config.toml
num_hidden_layers = 8
hidden_size = 768
num_attention_heads = 8
num_key_value_heads = 8
head_dim = 96
intermediate_size = 3072
vocab_size = 32768
hidden_act = "silu"
norm = "layernorm"
norm_place = "pre"
norm_eps = 1e-05
positions = "rope"
rope_theta = 10000.0
rope_fraction = 0.5
qk_norm = false
attn_scale = 0.102
bias = "none"
tie_word_embeddings = false
parallel_block = true
init = "normal"
init_std_qkv = 0.0283
init_std_o = 0.00707
init_std_up = 0.0283
init_std_down = 0.00353
optimizer = "adamw"
learning_rate = 0.000781
lr_mult_o = 0.64
beta1 = 0.9
beta2 = 0.99
lr_head = 0.00541
max_grad_norm = 1.0
warmup_steps = 414
schedule = "wsd"
decay_fraction = 0.934
decay_shape = "pow"
final_lr_fraction = 0.02
batch_tokens = 131072
max_seq_len = 1024
doc_mask = true
train_tokens = 654300000
max_steps = 4992
dataset = "wikipedia_en"
Each number is 128 + 24 x the weight over its row's rms, rounded and kept within 0 to 255. Layers, rows and columns count from 0. Numbers have three digits each. The size before them is the row's rms in percent of the matrix's.

# down: layer 3 MLP down (transposed), 3072x768, rms 0.018, rows 2482-2528, columns 704-767
# up: layer 3 MLP up, 3072x768, rms 0.0365, rows 2483-2528, columns 704-767
down2482 101:151175131133119113136154142161147127115146137156112163149106161114153136184152122144121121131133099143140187105099116129114155121120170118139164152145095150113115134124157149117160133098155130
up2483 091:089146123130101135139130112111135150144158152143149090090145136144141136111105145119125112116139109116154149088111134155152102108124153107101129125144078119147137137123098142094134144145121146
down2483 089:134114137170126092133153146119102138139069140131101128134111132077154158128162094100123132162121152072102090145112178123096147129151134160104110140102114149119185119151175129118107106145158203
up2484 102:116133145132140141098104125154150128128141148128103129124073143123168149146152090089100160124100119154152186148135112117160094114082169112132114113169129142124141101117122130151135130112160109
down2484 106:122117146096134156136158109127100158111188140132088112159094146058156168131125143084141124183113130113114121146155149123136127156125119160125159135108131090079088120107128179141117131147150146
up2485 090:106122143154132139119144150143096097142184107104154151144089154114120138109086108139147149131083162160135135124133149106133134155150118126105114135113117122149158157111104103083084125124128138
down2485 083:096129107100139132108099148158142192163122151166136140113117162145131133156147183102133146125167140121085158089098127129128110153119143120128131112185143144144052146132123142140131104156116102
up2486 101:115126123150137161133152113145168149123137158090120128123111108097126130123122104098107127193083099129125112148160165142142087130131152163094104144118123151118102110080115114132121085158131080
down2486 089:132136179126126113097095159112134150148140132162127122128137139140136143121159150130104154113096141118126140132103127108109111102108093099122151101074115097151146129129072120150155177162147137
up2487 082:127104163145173100152136109125109145094092107132159146135172126116131171163108147137095115151115100143166083079123094165173119130095149132145116139095101127091143146124184135120140115131116082
down2487 073:134107081139106171131141150099106124146126114155120121105115147099164101088144091097182208092148118109127131149090173130142132113142114130063171154148129143170098156145117108120129133144088165
up2488 109:120114155115138121132169163118123124131178130146129176109134146126133128086122140156141136140171157110119092130177137139162082165114130090068146132134145137132083120131100123153132167136141122
down2488 117:157113190155076167137170164088139138127132137105127088186152177187098166138094121122133114159076107110095122085144100132097140150148157140154126103142109125119116099139109166138148147104147147
up2489 114:100111120077116129171140111161123139145161161152165127080111101103169153121110127118124113130119166141121116148136154138138106144127159118100112162110095131114111147103106102172104130102147114
down2489 114:123091115133170120103093163132144151130114127117128072128171116140162153082104149117129159124140107116139122131146117123135114130127103111154108092085158126131126160102130123098154133089133177
up2490 107:144153151124123122142120095142125126118192133120121128087110140170143172111125117118134117178141112088106130130129136114132132120131158155075134138162072067125128139101081162107104140115115154
down2490 118:134110114112118118119110091085145157152124139116129140158111153095135140146138097126161117129124119164133124139129116099091104132125114129127104120102139182144150100113142131102097089155106133
up2491 094:134122088110153097167146124121121133134124138125162114109132065127140118127123154157130104124173173149121116138111114145157110168113143159120132147137125104145118113138104192114096106122104147
down2491 099:097098186101094119051088144171095099166141132100133118122071176111101163180110147090103107105113121108127072112119140133084112124090112099101084150131115124136152119126169100131124158160112149
up2492 086:092112137147122078124123149153147120087096104113111106136129107160119130117117155141101138157133114139144163154129080170145099128096173096155123106104154126111148095134103148114112113126126121
down2492 081:129128117154158153110136099145093141128117112182144146124120153137117159146147103114115119092118105113143095106134146132134165164148096160103135164122115128135113115123108142127092155145128190
up2493 097:168132128112148151094120134106108157114115099133122137151103136111128122105092130137170118153131153169124127172114121125134091160108156141119125150147173128111149154158150140178130113114125155
down2493 091:097141111118132135097136112131182114132134149129093148124142079124139097128149122095093155071094138122111150137121112134109128149116094166132103181145117146133150135087164117110141143170140132
up2494 092:100129132157126121081141168123094166157134153115155180152164150145119140125118157117078128096130045116124144128136176110080100140147142105093108130106169098113104157107141124112095167123148131
down2494 097:128126113139126124127079098130146119083109135148102127165103118130107116154146130110156121150117179128085153153092096163155167107133147151150172147167109157122115114145158139134152117112125136
up2495 097:126074167098077132103140145087061155148144166096119159121129129125152128077132125136108112118159175127122115118133112127151150140148131142138153149165166132113105153156127136106156114132138120
down2495 094:136132089103096157136131104135121087147152176136172111105142128163067171141159088120107097119076139110103122106159133148165119144150094129146078123122044113110149130106137126107142146121179105
up2496 102:149135095102135100148130102138105147134114112155142138152096147145137138081154117120151123143111057153137162152114093140099106140144156105134157135134124134158129150103133116104118130116104169
down2496 111:114083142170136126135115109093126160139111122097141132178141106134154131169100118180105150163070166109137071132112164110115175103137157119150111130121141100124106128112127135146151150131130114
up2497 094:137141126110096115107145118093085151109117127179109075141154140094162137138134151113172140150126140127123152138113194135159055143138142129128123135143121128135099072109126163170132128117108085
down2497 086:161131128148128110140130148127150084119121172083132141132081162169131138111148132154170103097125167120126106105099080117111153136140153111114140164128134113136122150141125125164135151091167145
up2498 127:130169133104125063112136112169103156062156111143139158144105136100120145134138126108102143160120134131109107120136128104151135093128149093104123150148120055136154101104104178104111146147127131
down2498 160:097154127150133167130083120122079159090188128107150144144135142133134128148115128136121128139117127117144102095157125142096163114097093150119140085127101110108108108128157114107149122172149096
up2499 096:130094128087165128128121127154141121112130125129124140102128141135138120116131157122109125126152138130126086127123133110146191126118133147167120174145108121130120141130090177065156142138150127
down2499 093:140116152150132137130093147095141129120126110134144135171143130126117144110155079125149131123098127109139142134147163102108100121133137135092142135124097139139141128162155112170150120126166120
up2500 098:129168118100117125114140138121126125130122079114180090163136112149129102172120136106141208112138115146140123130086135114099115130097109153149142121139067124154125128110135103130143124145130096
down2500 088:135132154184163125160132096160159145117151131124106143113124125120116135119116128165151128131096139122130136154146137143162155114095082152115144129098132155111154140164115182149139124124085123
up2501 101:132112123124194120151107120149097103113154067113131115170164136121134159107137125153165116163127098117125134134141115117171086085107129113147118128089143116120136120134151133153140100129111067
down2501 103:163125115135110152079165097160103119115121110125091128121104127111115129148136126109139124095127157115124112123111177124118154095152128098128178087158171100126132083142135085113109167141118181
up2502 113:099148117122123146129159146155134127133075103084143135103114146122153109157116168085097130130148106165071136158118130115100089137148130122124130127121125122116140083119132139095145153108137113
down2502 123:047115119138131143105132090127153123128128146117104080118104183105120177182127152134109116132087155129117098141140115096087155112129106155134133133136117125122176117116110138107161112165131128
up2503 101:152121127168128084146119122160126109134145099106128170121094163122130161156151088089136128151113101160080183115100133098155156139127109138127112146106144149109153096154100119110107131148128098
down2503 091:150103135134128149158103143169135194129160124158139069176160113121119149134107108102164120151164142126147093157148137142132152131124118108095153124100159176148159147076138166086097109126097095
up2504 103:135125095154113122091159142125125104145162159109145152113170153100139163130140165135152114140166140098156094146109094094152176156113097125103133165130142101157087139133076090152145138115122084
down2504 094:118122141153101129151074116115074139114157152174160129169150165179117119143147110144126141117159140116116133106120127116139129103166156160087110078126161148125164119081118139145108124122120156
up2505 109:177148105124153142125151089083118164163139137118185129158131133090147149162150116115127127101139128144141141124126123074136153134115168097105138153138117093164141144129122154098111114139168138
down2505 113:096087147104124123071135112163150161123130109156120104110091162117107099144175128139114089123154134117087152168089178125105073100127171132140139110096079138108085145183089164130150134129119150
up2506 104:152143124099123054142093139097104120116190118133168103108114197116137129109098108148115150185132120134145150109099112155130167136153145095126153181067110136146087155115153143145099110118159092
down2506 092:123112114132101139071109129134101143133122142127100139140171116121124113116121125103176154113130133147158143118139135110135123122118108141106166166169173124120163127116091103113191150123151139
up2507 102:123116137114129131106157132152077116138130133184156122115103108108126143176169107092167119139125150139105186149065149091116115167156147113139133141128121103132143123136128152152127108137067143
down2507 098:143132094133150138142122085131141126134126135100179124126073148154143126154150138150102111095069114147116136100162104174172154162127125135102111146133157114160103122116158136124125118120157143
up2508 100:137132160096185092175130108122118133122153134133138137101118170121120135162093106164144144130142124171189115100136093120171140130144137139088115113140097082099145154118109169136133124119100077
down2508 110:152138085148097150084163119093117138111068147129149142104164085104112116097117142109123145105122125111105144158142117132137111124132091151172149154088143131170100133109075135112122149112128137
up2509 091:144195117147099146160134126088114153113126148106132118116124113151127110198120140206196141125146149127197106092088129114095088128180119123157131128096114136102127115132169132128109096141185116
down2509 088:114081128134132121158113148130143109145149135135086097115155121133160148114130113097098123143117120108124111155178137122154144154165122148112094150158143098120139125112135155105108150085140119
up2510 108:149138158085187084118144100107149121135128125127091140108107124104186105137134138145131141136107164121132138136196129117131138127130118123144106143147112112108160053118168150135132082147112146
down2510 112:145119117159132104129131120128129133176094137122151121130080134076125157094120133136098134112130108111121130120136133131153169137149101152107151107094101089108137150175125169169159127122115109
up2511 111:124130126160114137120164142138096168112120125129143074128119144112144129136094147124131153138150118148146156119134123141135126085128138137171128132144061111128124122149153151162089123113109137
down2511 111:150161099146122118130107159135158164092120137144107138134137165118127097065152122114103162106116136153138106150124151113160167125141150164124139164136108168152157144140159142107102098149156077
up2512 096:124122159117149105127133091163124121163125093091110207151134146135143118139145137108117110137099121138121181101118130142144060151137173119133129148149160153203163150111127116120149158160131150
down2512 096:132181100132117195086149155094131220114158138145124071125145113153120116134133116153146137132090144109144100074119120155135151115125108150127171065125132122106076113122109107126103161113133167
up2513 085:091105184115139104116148133128162126115075096119142151113093135116086100116123147125143138151080137112136132134164155156072110097122139123159056131102096120133198174139140120149107098114141076
down2513 078:150138064175145141126089144152132102134158125124153116114108131111165156169104117142112143143164133149101153155099123095174158175165150157109182109137140137158121113128102154105182117128094175
up2514 104:154118146122101149128161187127124105112116160162123155114114147146160149101098108105152210125159141119115132100098151117171132149135103126135119137190102131186136113110113116114130114156143136
down2514 100:141088104156181132125165159127146136110160136122138098116102134154079125165069149115166128160143145106126155114156155164115116125135146119166165143103135131177121095120106134142101094128101140
up2515 118:120127169097157116129163137150151152085101142138175136147087118154116126155117117119127136147111091158107118153128129123123115126122137103129078120142122129173144166132147114085126141108114115
down2515 134:135145103143103127151087162141142176159094149102131103140104154156143155125145125112086118107126106140134109113124112130117166119169095142088131116107141096123121138133141118142126098237170099
up2516 097:141118174133107143148142166100166153159129121131184113170146144131139159090147136154101106140100123143130184130096118104143127121153086116107154097116125145135100158140175114115128135113131153
down2516 094:106100138134154115147142142172096119117139126156115116134079111105140101114108137100148119126164120116162133092106132123105121103107131142136150104084119116128138143159110090128140103114152130
up2517 103:149077111129119127143135102125102166048132149143126178096129110141144132171130141132108135128130167141173131102129125133114154140119129135111150112092158146158135120132147157144104136140149095
down2517 103:128149068143151138100113100148150113196156182143118077134114152131131143132127083125119131142135091110148183161122063133137099159143173110139132121157165122101095106151072114153135109113136109
up2518 113:112067131112096099175124106117105136147131103123160140081098137139127168143124162077144152099124119107100163146105114112108087119104130116122130146118108120153126137108163120145096155119114118
down2518 115:105121144143090118150144115124107136098078136126129080123102133093120104140190105157088170130166078091121124101124089123128125064190127113127108129144115148126131117150143126153139139085107146
up2519 115:130128133156087125081206163153138119135162094098123120121127118118127097173121157143189137172111101127149129126142126131143115106139122129134102115162107109118088117137147125079158133097152147
down2519 120:123160100111167086144127119087111113156161159144120127139123131121130142158105124098169155088155147172138086142119103119138132150156166110094124139151134138128153124100145117142117108150130124
up2520 089:123178147151106109096106126128111135138134085155134110110124114117159121088133129109091085182125138129128131129141149101151115150135103152153138139118128119160129077088114144125137120128169128
down2520 077:138104141100137145155134104110129151164126176137181109104157133162139077124129170151125113084151142131162140172076148149103100107165146088087154095193133120088073178140090142152115140105127095
up2521 087:133144136170107136116141124155146132129138124135136128118101114142097148141166096117141141189099105130133142085119131114119120132116128161145108165154143133103087131099125145159089107156149135
down2521 085:145138107123147150096127172104123132135097089105118127105173129127144138128084133169115142106157145106103125100167153148108140115173121117149094072142135153103140148103127100101117141148132143
up2522 102:149128176146101143115120139099100183129131144113133077130105136100123114096106129133144138129107094174134181164100138112118125105148139147111129095105138111157141122140063140127150109149137114
down2522 096:079077107114140119117194148126104099113161096146122193091085151121110141084139136152092109128081136124122101099119135131103105122104127133124072153141142132156163169190113160120102138121123140
up2523 106:139128107105149104137149114125114139135164092116119133155091150139122144170156076127169093161159153141148147143089127145123138112137157107077096131120116106157106139143091112169129125136069124
down2523 080:129124122141076134119153144123089132124132138165118126136193131113130127170141118138118102156140103145118091095127152139174135150118153127152118141119184149151144111140132095106113109115158151
up2524 104:133162141131144086108193138147115112133147119108113120123118118149132112140167132132131121122111112141169135140120110099099112120108155106122101146074149130154144172119122131122105109124143099
down2524 105:132152159146121155122146136119166112114105113172131133148160153133114136146104168133128104101142158172128112112172118121161148074127141142132167098104173102091137120167127193089140118139159141
up2525 112:122137165123104155125150139130134144144098174098126151095145094069131157142112119133141167117099145158178135124149187123149120100156141173141079125129131144096107129118120137146069155164165103
down2525 116:104125121127131116135089148131102166102135140099109114173102144139129127134142128160129152088131169101138112125133149136152116137108099125115127123082141114117157138148141123148114152158076106
up2526 100:123090143097138147122126136113098131154134114142187113162113125132141140134126108157187126136156192112121162112104115082158111126128084120163094079125158148146108114138143099129164117097139101
down2526 092:109142147177104141118110126098089154110118101128123140143138109112083125123140135082133130144097121160162166181170084140092143162129144121117132118168093141083168154137101167141093120115111071
up2527 082:120122154092107134176114093110149150147139134132152135134117130106169142158126119098121150124111126124126112091157160156152138126107154150116112161115134116122125158096115116138136106154208152
down2527 077:177123104154122108125169165065120090088125149129114095151127124122090114120110118155140132111127097117130122131110107127143127162099136103174151089101138133121087082156103160137128142069101116
up2528 089:110139114125083147091107093166164120149145136132161122110079117147165129098134101148140114190137136116133111137160150134116149144127113101101097134106132134146152142112092166148126135119164113
down2528 075:129152125112144122142172140148172133107092088166138124172145117155106109157140185115103156123096138117107136128122132150102107123134132163135158161082152104113107108187132109118070122138086076